config = dict(
    activation='squared_relu',
    optimizer='adam_variant',
    decay_shape='linear',
    final_lr_fraction=0.05,
)
Each number is 128 + 24 x the weight over the matrix's rms, rounded and kept within 0 to 255. Layers, rows and columns count from 0.

# layer 4 attention value, 96x96, rms 0.0792, rows 0-92, columns 32-63
[[111 151 128 140  98 126 154 154 146 121 127 137 119 152  98 142 111 130 103 146 130  94 127 124 133 179 115 113 121  86 136 136]
 [137 137 134 133 116 105 152  84  76 128 137 125 155 126  99 141 136 107 131 110 110 134 135 150  73  90 134 104 125 123  94 152]
 [135 115 154 138 113 120 121 118 161 116 104 101 121 109 145 103 107 136 108 148 113  88 164 153  86 152 142  85 115  94 110 136]
 [142 122 115 142 109 127 116 116 110 131 107 115 127 134 141 136 138 132 128 120 142 140 109 135 135 123 124 141 152 154 122 136]
 [130 114 150 129 136 117 140 127 133 129 133 146 147 127 147 155 136 129 156 129 135 164 157 163 128 143 113  99 147 131 116 125]
 [130 120 125  95 139 114 106 127 144 115 105 138 137 129 102 139 113 139 130 102 147 130 126 114 134 154  97 132 134 118 156 125]
 [128 184 150 148 118 117  93 108 121 142 118 108 122 143 148 107 131 117 123 131 129 135 111  84 105 137 110 131 156 163 159 152]
 [129 148  95 121 154 117 123 165 134 153 129 129 123 110 136 112  72 105 127 149 119 137 126 119 122 110 140 111 111 142 128 112]
 [138 100 133 146 126 117 147 110 117 132 122 119 121 124 138 125 136 122 140 173 147 144 146 143 131  96  93 142 146 106 107 157]
 [118 141 103 122 166 147 120 135 136 107 138 140  90 116 108 150  99 136 104  97 124 159 112 110 163 132 110 157 153 109 141 121]
 [129 155 132 113 114 134 140 133 113 150 104 131 147 134 101 133 122 111 145 145 132 119 150  94 120 138 141 146 165  84 154 136]
 [135 120 129 128  98 117 145 130 127 152 138  87 153 134 159 132 137 121 168 139 120 141 145 159  98 110 147 116 101 114 128 155]
 [120  64 146 106 159 114 116 147 152 133 124 108  97 117 135 131 128 125 126 141 153 108 160 120 125 176 148 136 132 111 143  81]
 [160 108 119 125 130 122 153 126 135 149 121 141 115 133 121 108 152 123 131 101 138  80 136 151 106 126 108 143 150 142 102 127]
 [118 143 139 104 116 157 127 123 133 159 105 104 143 127 158 139 119 140 109 121 102 129 141 139 125 150 133 102 115 116  86 118]
 [139 139 126 115 180 109 102 129 147 107 134 107  98 132 103  76 117 138 128  92 141 142 108 139 152 121 109 131 132 131 143 138]
 [131 170 106 126 157 141 118 149 123 155 121 162 125 144 147 131 127 118 110 127 121 135 113 134 108 125 109 115 150 150 138 138]
 [110 146 127 137 131 139 166  75 113 164  99 147 144 129 144 167 127 126 124 126 117 129 137 127 130 137 126 140 149 125 106 114]
 [145 139 124 143  93  98  96 109 129 112 114 150 132 118 128 102 143 133 156 135 135 133 145 109 138 107 105 161 145  95 104 161]
 [133 136 149 136 167 130 111  95 128 125 123 157 115 117 104 127 101 126 131 145 139 134 131 138 128 134 141 154 103  83 116 122]
 [122 135 100 130 120 108 124 135 101 115 150 100 123 132 172 123 124 127 136 124 152 130 127 111 116 111 120 148 113 110 135 136]
 [116 164 142 125 162 120 170 113 120 129 132 122 112 131 159 143  96  94 171 136 125 142 133 103 130  79 173 155 111 100 148 121]
 [133 160 104 141 134 131 138 132 129 136 135 168  95 118  95 129 150 136 135 144 116 151 135 100 124 119 108 128 128 134 114 136]
 [134 114 121 129 146 149 141 150 144 169 125 143 114 126  71 127 161 133 139 128 102 136 120 126 104 162 112 103 143 131  95 119]
 [130 135 165  86 147  99 114 186 126 125 133 126 135 117  98 126 106 119 124 116 128 139 126 158 111 144 138 131 129 113 153 124]
 [132 164 111 188 142 142 151 155 128 110 154 157 142 145 116 125 170 120 112 134 117 153 153  81 108 140  95 115 131 111 154 116]
 [115  75 133 126  93 136 135 146 153 118 113 104 157 105 129 150 153 130 122 137 124 101 143 118 149 105 152 148  99 146 100 118]
 [109 138 115 142 124 126 159 141 114 113 105 124 133 123 132 135  96 121 130 173 124 167 134 116 115 151 153 117 169 138 137 128]
 [134 136 121 157 139 134 125  91 125  78 124 121 108 131 121 136 109 117 127 128 118 155 112  82 153 111 109 135 139 131 150 126]
 [109 107 168 147 100 126 146 124 116 135 118 128 162 121 147 131 118 118 141 129 139 135 113 105 122 116 178 137  83 100 103 141]
 [128 153 141 134 140 134 109 144 112 133 142 128 123 128 139 125 135 126  98 134 111 137 130 122 138 129 132 148 141 125 131 132]
 [121 143 111 181  94 145 146 128 139 121  98 129 151 125 145  95 113 101 110 147 148 152 124 130 142 172 137 110 133 157 146 130]
 [102 111 155 120 131 134 152  90 143 112  97 140 116 108 115  95 130 150 130 132 128 116 114 120 137 143 145  93 131 145 138 123]
 [ 77 150 106 115 150 121 167 121 149 136 138 139  97 133 172  89 110 139 132 159 159 121 145 127  99 138 131 128 141  99 118  95]
 [ 87 124 139 134 124 130 119 151 115 113 168 112 132 106 165  82 134 108 136 132 141 161 104 110 113 110 129 121 138 116 135 121]
 [113 140 133 135 141 126 125 142 117 136 135  90 140 109 152 155 122 125 119 109 116 145 135 102 128 100 130 139 112 175 126 138]
 [112 158 115 129 156 146 138 140 125 108 136 154 148 141 168 141 119 134  97 118 156  84 135 146 126 121 131 105 124 167 135 114]
 [117  97 110 116 106 127 127 149 124 121 176 154 116 125 131 129 128 151 136 144 177 148 125 141 140 141 146 146 142 133 130 143]
 [145 158 109 127 134 109 105 110 119 132 141 112 122 142 150 138 124 119 158 121 101 126 126 119  76 126 122 142  55 128 141 145]
 [158 101 136 125  77 109 130 134 127 136 118 127 132 128 139 124 142 123 136 146 134 132 123  79  93 151 144 157 118 160 147 122]
 [ 91 127 135 133 157 120 117 149 135 122 129 145 121 124 112 145 124 124 120 169 153 157 165 116 132 126 136 114 124 151 147 165]
 [109 138 176 124 168 150 173 131 122 103 117 122 102 104 131  99 121 108  91 139 133 153 135 126 138 154 129  92 172 162 146 113]
 [132 147  92 144 159 118 111 115 123 120 152 157 123 124 176  79 120 134  94 141 144 169 129 161 120 116 123 140 134 101 114 162]
 [158 154 128 136 126 126 127  93 142 136 177  99 135 120 120 107 114 133 138 138 119 146 106 124  87  97 124 140 108 157 121 134]
 [167 138 131 141 169 100 157 148 132 112  83 111 124 141 105 107 105 127 135 136 107 155 126 112  92 113 130 104 101 127 154 134]
 [143 142 141 137  93 153 134 101 123 115 162  93 116 117 163 115 122 142 150 175 125 118 114 126 166 101 116 131 145 146 133 133]
 [137  88  83 143 119 113  95 139 126 115 145 112 119 125  90 166 151 132 150 122 112 140 133 106 126 127 126 125 103 113 139 167]
 [103  95 137 105  85 115 103 184 128 137 106  81 138 124 108 112 140 137 118  91 154 179 143 124 116 120 132 111  99  89 119 130]
 [117 150 118 145 184 131 144 147 138 141 121 124 135 143 131 180 148 132 176 132  97 136 109 130 154  89 105 153 130 144 138 120]
 [129 119 120 122 103 141 114 147 135 129 132 127 114 124 118 130 125 116 129  70 103 143 138 130 155 134 131 108 142 148 153 159]
 [121 146 155 133 111 128 134 124 112 128 111 126 135 118 112 153 115 102 153 101 107 115 146 126 117 134 131 146 109 120 139 122]
 [119 140 140 147  97 161 123 177 137 126 113 121 130 117 117 127 121 144 144 106 143 106 129  89  77 150 123 108 115 133 127 113]
 [142 167 139 124 110  98 136  89 111 131 178 152 104 170 117 146 137 145 146 126  79 186 116 136 130 127 132 120 108 137 125 129]
 [161 112 162 137  88 109 138 151 134 111 123 132 129 109 135 126 175 141  98 102 142 195 148 115  78 121 133 146 146 136 133 127]
 [120 122 132 136 123 122 160 106 117 113 163 115 131 129  85 114 131 150 116 108 139 169 133 146 150 111 137 144 155 119 138 132]
 [157  88 140 102 139 115 136 133 155 143 163 102 132  79 111 125 111 145 118  73 153 147 144 135 140 138 120  92 138 181 103 169]
 [182 140 111 118 130 134 127 140 102 136 124 118 131 128 140  84 101 110  91 107 111 139 138 117 142 139 149 144 143 116 117 117]
 [122 118 112 136 106 137 158 160 139 111 131 143 133 110 116 141 153 133 161  84 118 119 122  93 131 147 133 102 161 129 125 140]
 [132 128 162 159 104 131 146 137 137 122 115 123 128 134 140 101 146 143  90 121 122 158  92 157 113 121 117 152 125 178 131 126]
 [105 106 115 118 106 141 133 178 131 129 127 127 128 143 126 136 117 137 129 103 132  83 133 144 151 132 129 150 145 133 111 124]
 [149  94 149 134 100 145 112  88 119 136 134 123 119 126 121 136 132 117  98 106 146 152 105 120 106 131 122 105  68 150 141 151]
 [ 95 122 113  90 134 149 129 168 132 118 129 150 120 121 160 136 135 117 135 120 135 158 127 142 128 132 126  81 167 115 118 124]
 [136 137 130 119 123 111 122 128 130 128  94 144 126 141 136 112 131 129 110 116 142 108 117 161 136 142 126 118 116 135 135 163]
 [119 143 127 122 132 122 135 160 151 163  88 155 130 138 139 147 143 138 115 124 137 130 124  99  97 134 133 128 145 120 122 139]
 [138 113  91 123 164 147 178  99 128 146 165 145  80 117 152 160  76 126 150 124  74 107 140 123 112 125 122 154  90 211 124 141]
 [117 109 103 138 121 179  96  84  88 163 116  60 133 129 138 132 123 121 133 183 125 150 148 133  56 157 143 149  96  73 120 142]
 [ 92 125 143 108 176 125  90 177 135 136 119  99 138 154  87 139  86  86  61 125 171 137 154 176 128 208 154 168 156 156 152 113]
 [126 141 119 148 128 139 126 197 123 114 142 143 134 143 140 158 143  99 130 158 117 117 149 180 138  98 131 166 116 120 160 150]
 [136 193 172 141 141 121  62 152 171 169 134 160  91 143 119 145 130 129 133 133 139  98 168  94 140 106 100 163 110 207 143 143]
 [114 134 130 123 128 120 112 151 103 100  85 111 154 153 173  75 128 115 106 163 221  91 134 157 189 131 129 169  84 150 152 108]
 [104 165 123 128 119 152 132 179 127 176 140 143  91 158 142 147 167 128 115 192 106 119 154 174 145 132 129 160 119 107 119 102]
 [113 143  91 139  95 123 142 127 126 155 141 133 112 139 161 100 131 109 114 135 169 130 148 113 163  68 138 226 143 144 146 102]
 [139 124 131 166 185  82  73 158 133 114 126 119 132 150 122  91 111 144 144 149 109 125 117 155 126 153 117 168 120 151 148 115]
 [131 144 161 150  90 127 130 134 125 153 184 136  83 137 136 117 162 124  77 110 156 138 134 109 157  59  88 142 140  99 161  97]
 [113 123 126 115 123 100  76 164 139 131  56 111  88 129 122 120 127 111 170 208  90 135 155 153 150 124 148 216 110 107 168 160]
 [121  82 121 109 144 131 118 169 138 130 130 109 115 131  78 163 122 152 177 145 100 103  95 111  93 125 149 133 115 114 134 117]
 [106 107 182  97 110 114 128 117 131  78  91 124 112 126 134 127  97  99 162 134 145 118 162 203 158 163 111  73 122 158  85 176]
 [136 160 131 133 139 130 144 120 126 114 180 146  75 139 176 168 136 138  68  75 171  59 118 127 112 133 104 103 128 143 149 129]
 [160 150  57 120 120 185 112  91  78 120  70 152 125 155 113 127 101  85 158 213 113 133 148 159 162  63 173 151  52 109 163  85]
 [103 134 152 119 105 120 205 141 148 132 160 129 139 127 169 114  81 151 177 139 132 137 145 102 166 142 116  77 111 147  97  94]
 [100 196 199 189 143 127 130 134 142 131  96  69 122 132 133  93 125 139  78 149 123 113 105  83 106 167 104 142 121 102 128 112]
 [145 117  62  64  90 129 179 110 137 122 194 133 138 128  64 110 145 142 169 120 205 137 141 106 130  61 143  91  42  89  88 105]
 [135 115 102 134 150 168 121 125 125 101 139 168 155 120  89 147 149 112  84 102 124 167 136 160 169  53 141 116 114 152 122 131]
 [116 122 144  96 114 121  82  82 113 115 176 120 108 135 120  85 132 135 108  98  93 151 125  87 122 197 129  57 144 105 125 111]
 [120  79 162 103 127 124 115 162 136 139 169  89 161 125 134 132  70 141  95 135 139  78 135 101 136 157 153  72 157 134 127 144]
 [102 152 152 123 141  85 137 150 121 134 161 148 150 121 138 106  76 141 125 131 103  89 122  99 146 119 144 137 130 103 120 105]
 [147 131 177 157  99 167 137 114 129 108 124 139  98  99 164 155 117 111  97 108  45 189 106  83  90  90 169 141 168 125 146 124]
 [129 142 115 158 157 116 118 176 119  99 101 194 121 116 140 149 117 138 132 149 122 104 115 104 145 119 111 139 122  72 132 122]
 [129  62 108  86  97 162  95 153 132 144 129  88 144 114 133 170 156  88 131  80 137 181 147 139  99 120 132 166 117 155  99  97]
 [101 171 114 154 161 147 125  73 132 154 109 200 124 123  91  87 136 132  78 113 156  84 173 134 110  52 169 149 151 155 140 109]
 [165 150 105  98 125  98 113 113 143 143 144 146 138 141 132 131 140 137 159 150  80  98  81 111 115 142 126 201 140 129 140 133]
 [157 118  73 160 140  78 174 155 125 113  52 149 113 142 117 146 120 129 111 111 134 120  72 137 147 124 130 158 108 203 181 156]
 [161 114 148 126 165 159 111 108 144 122 100  98 104 124 103 141 117 142 134 109  85  82  69 177 108  81 158 142  69 134 158 150]]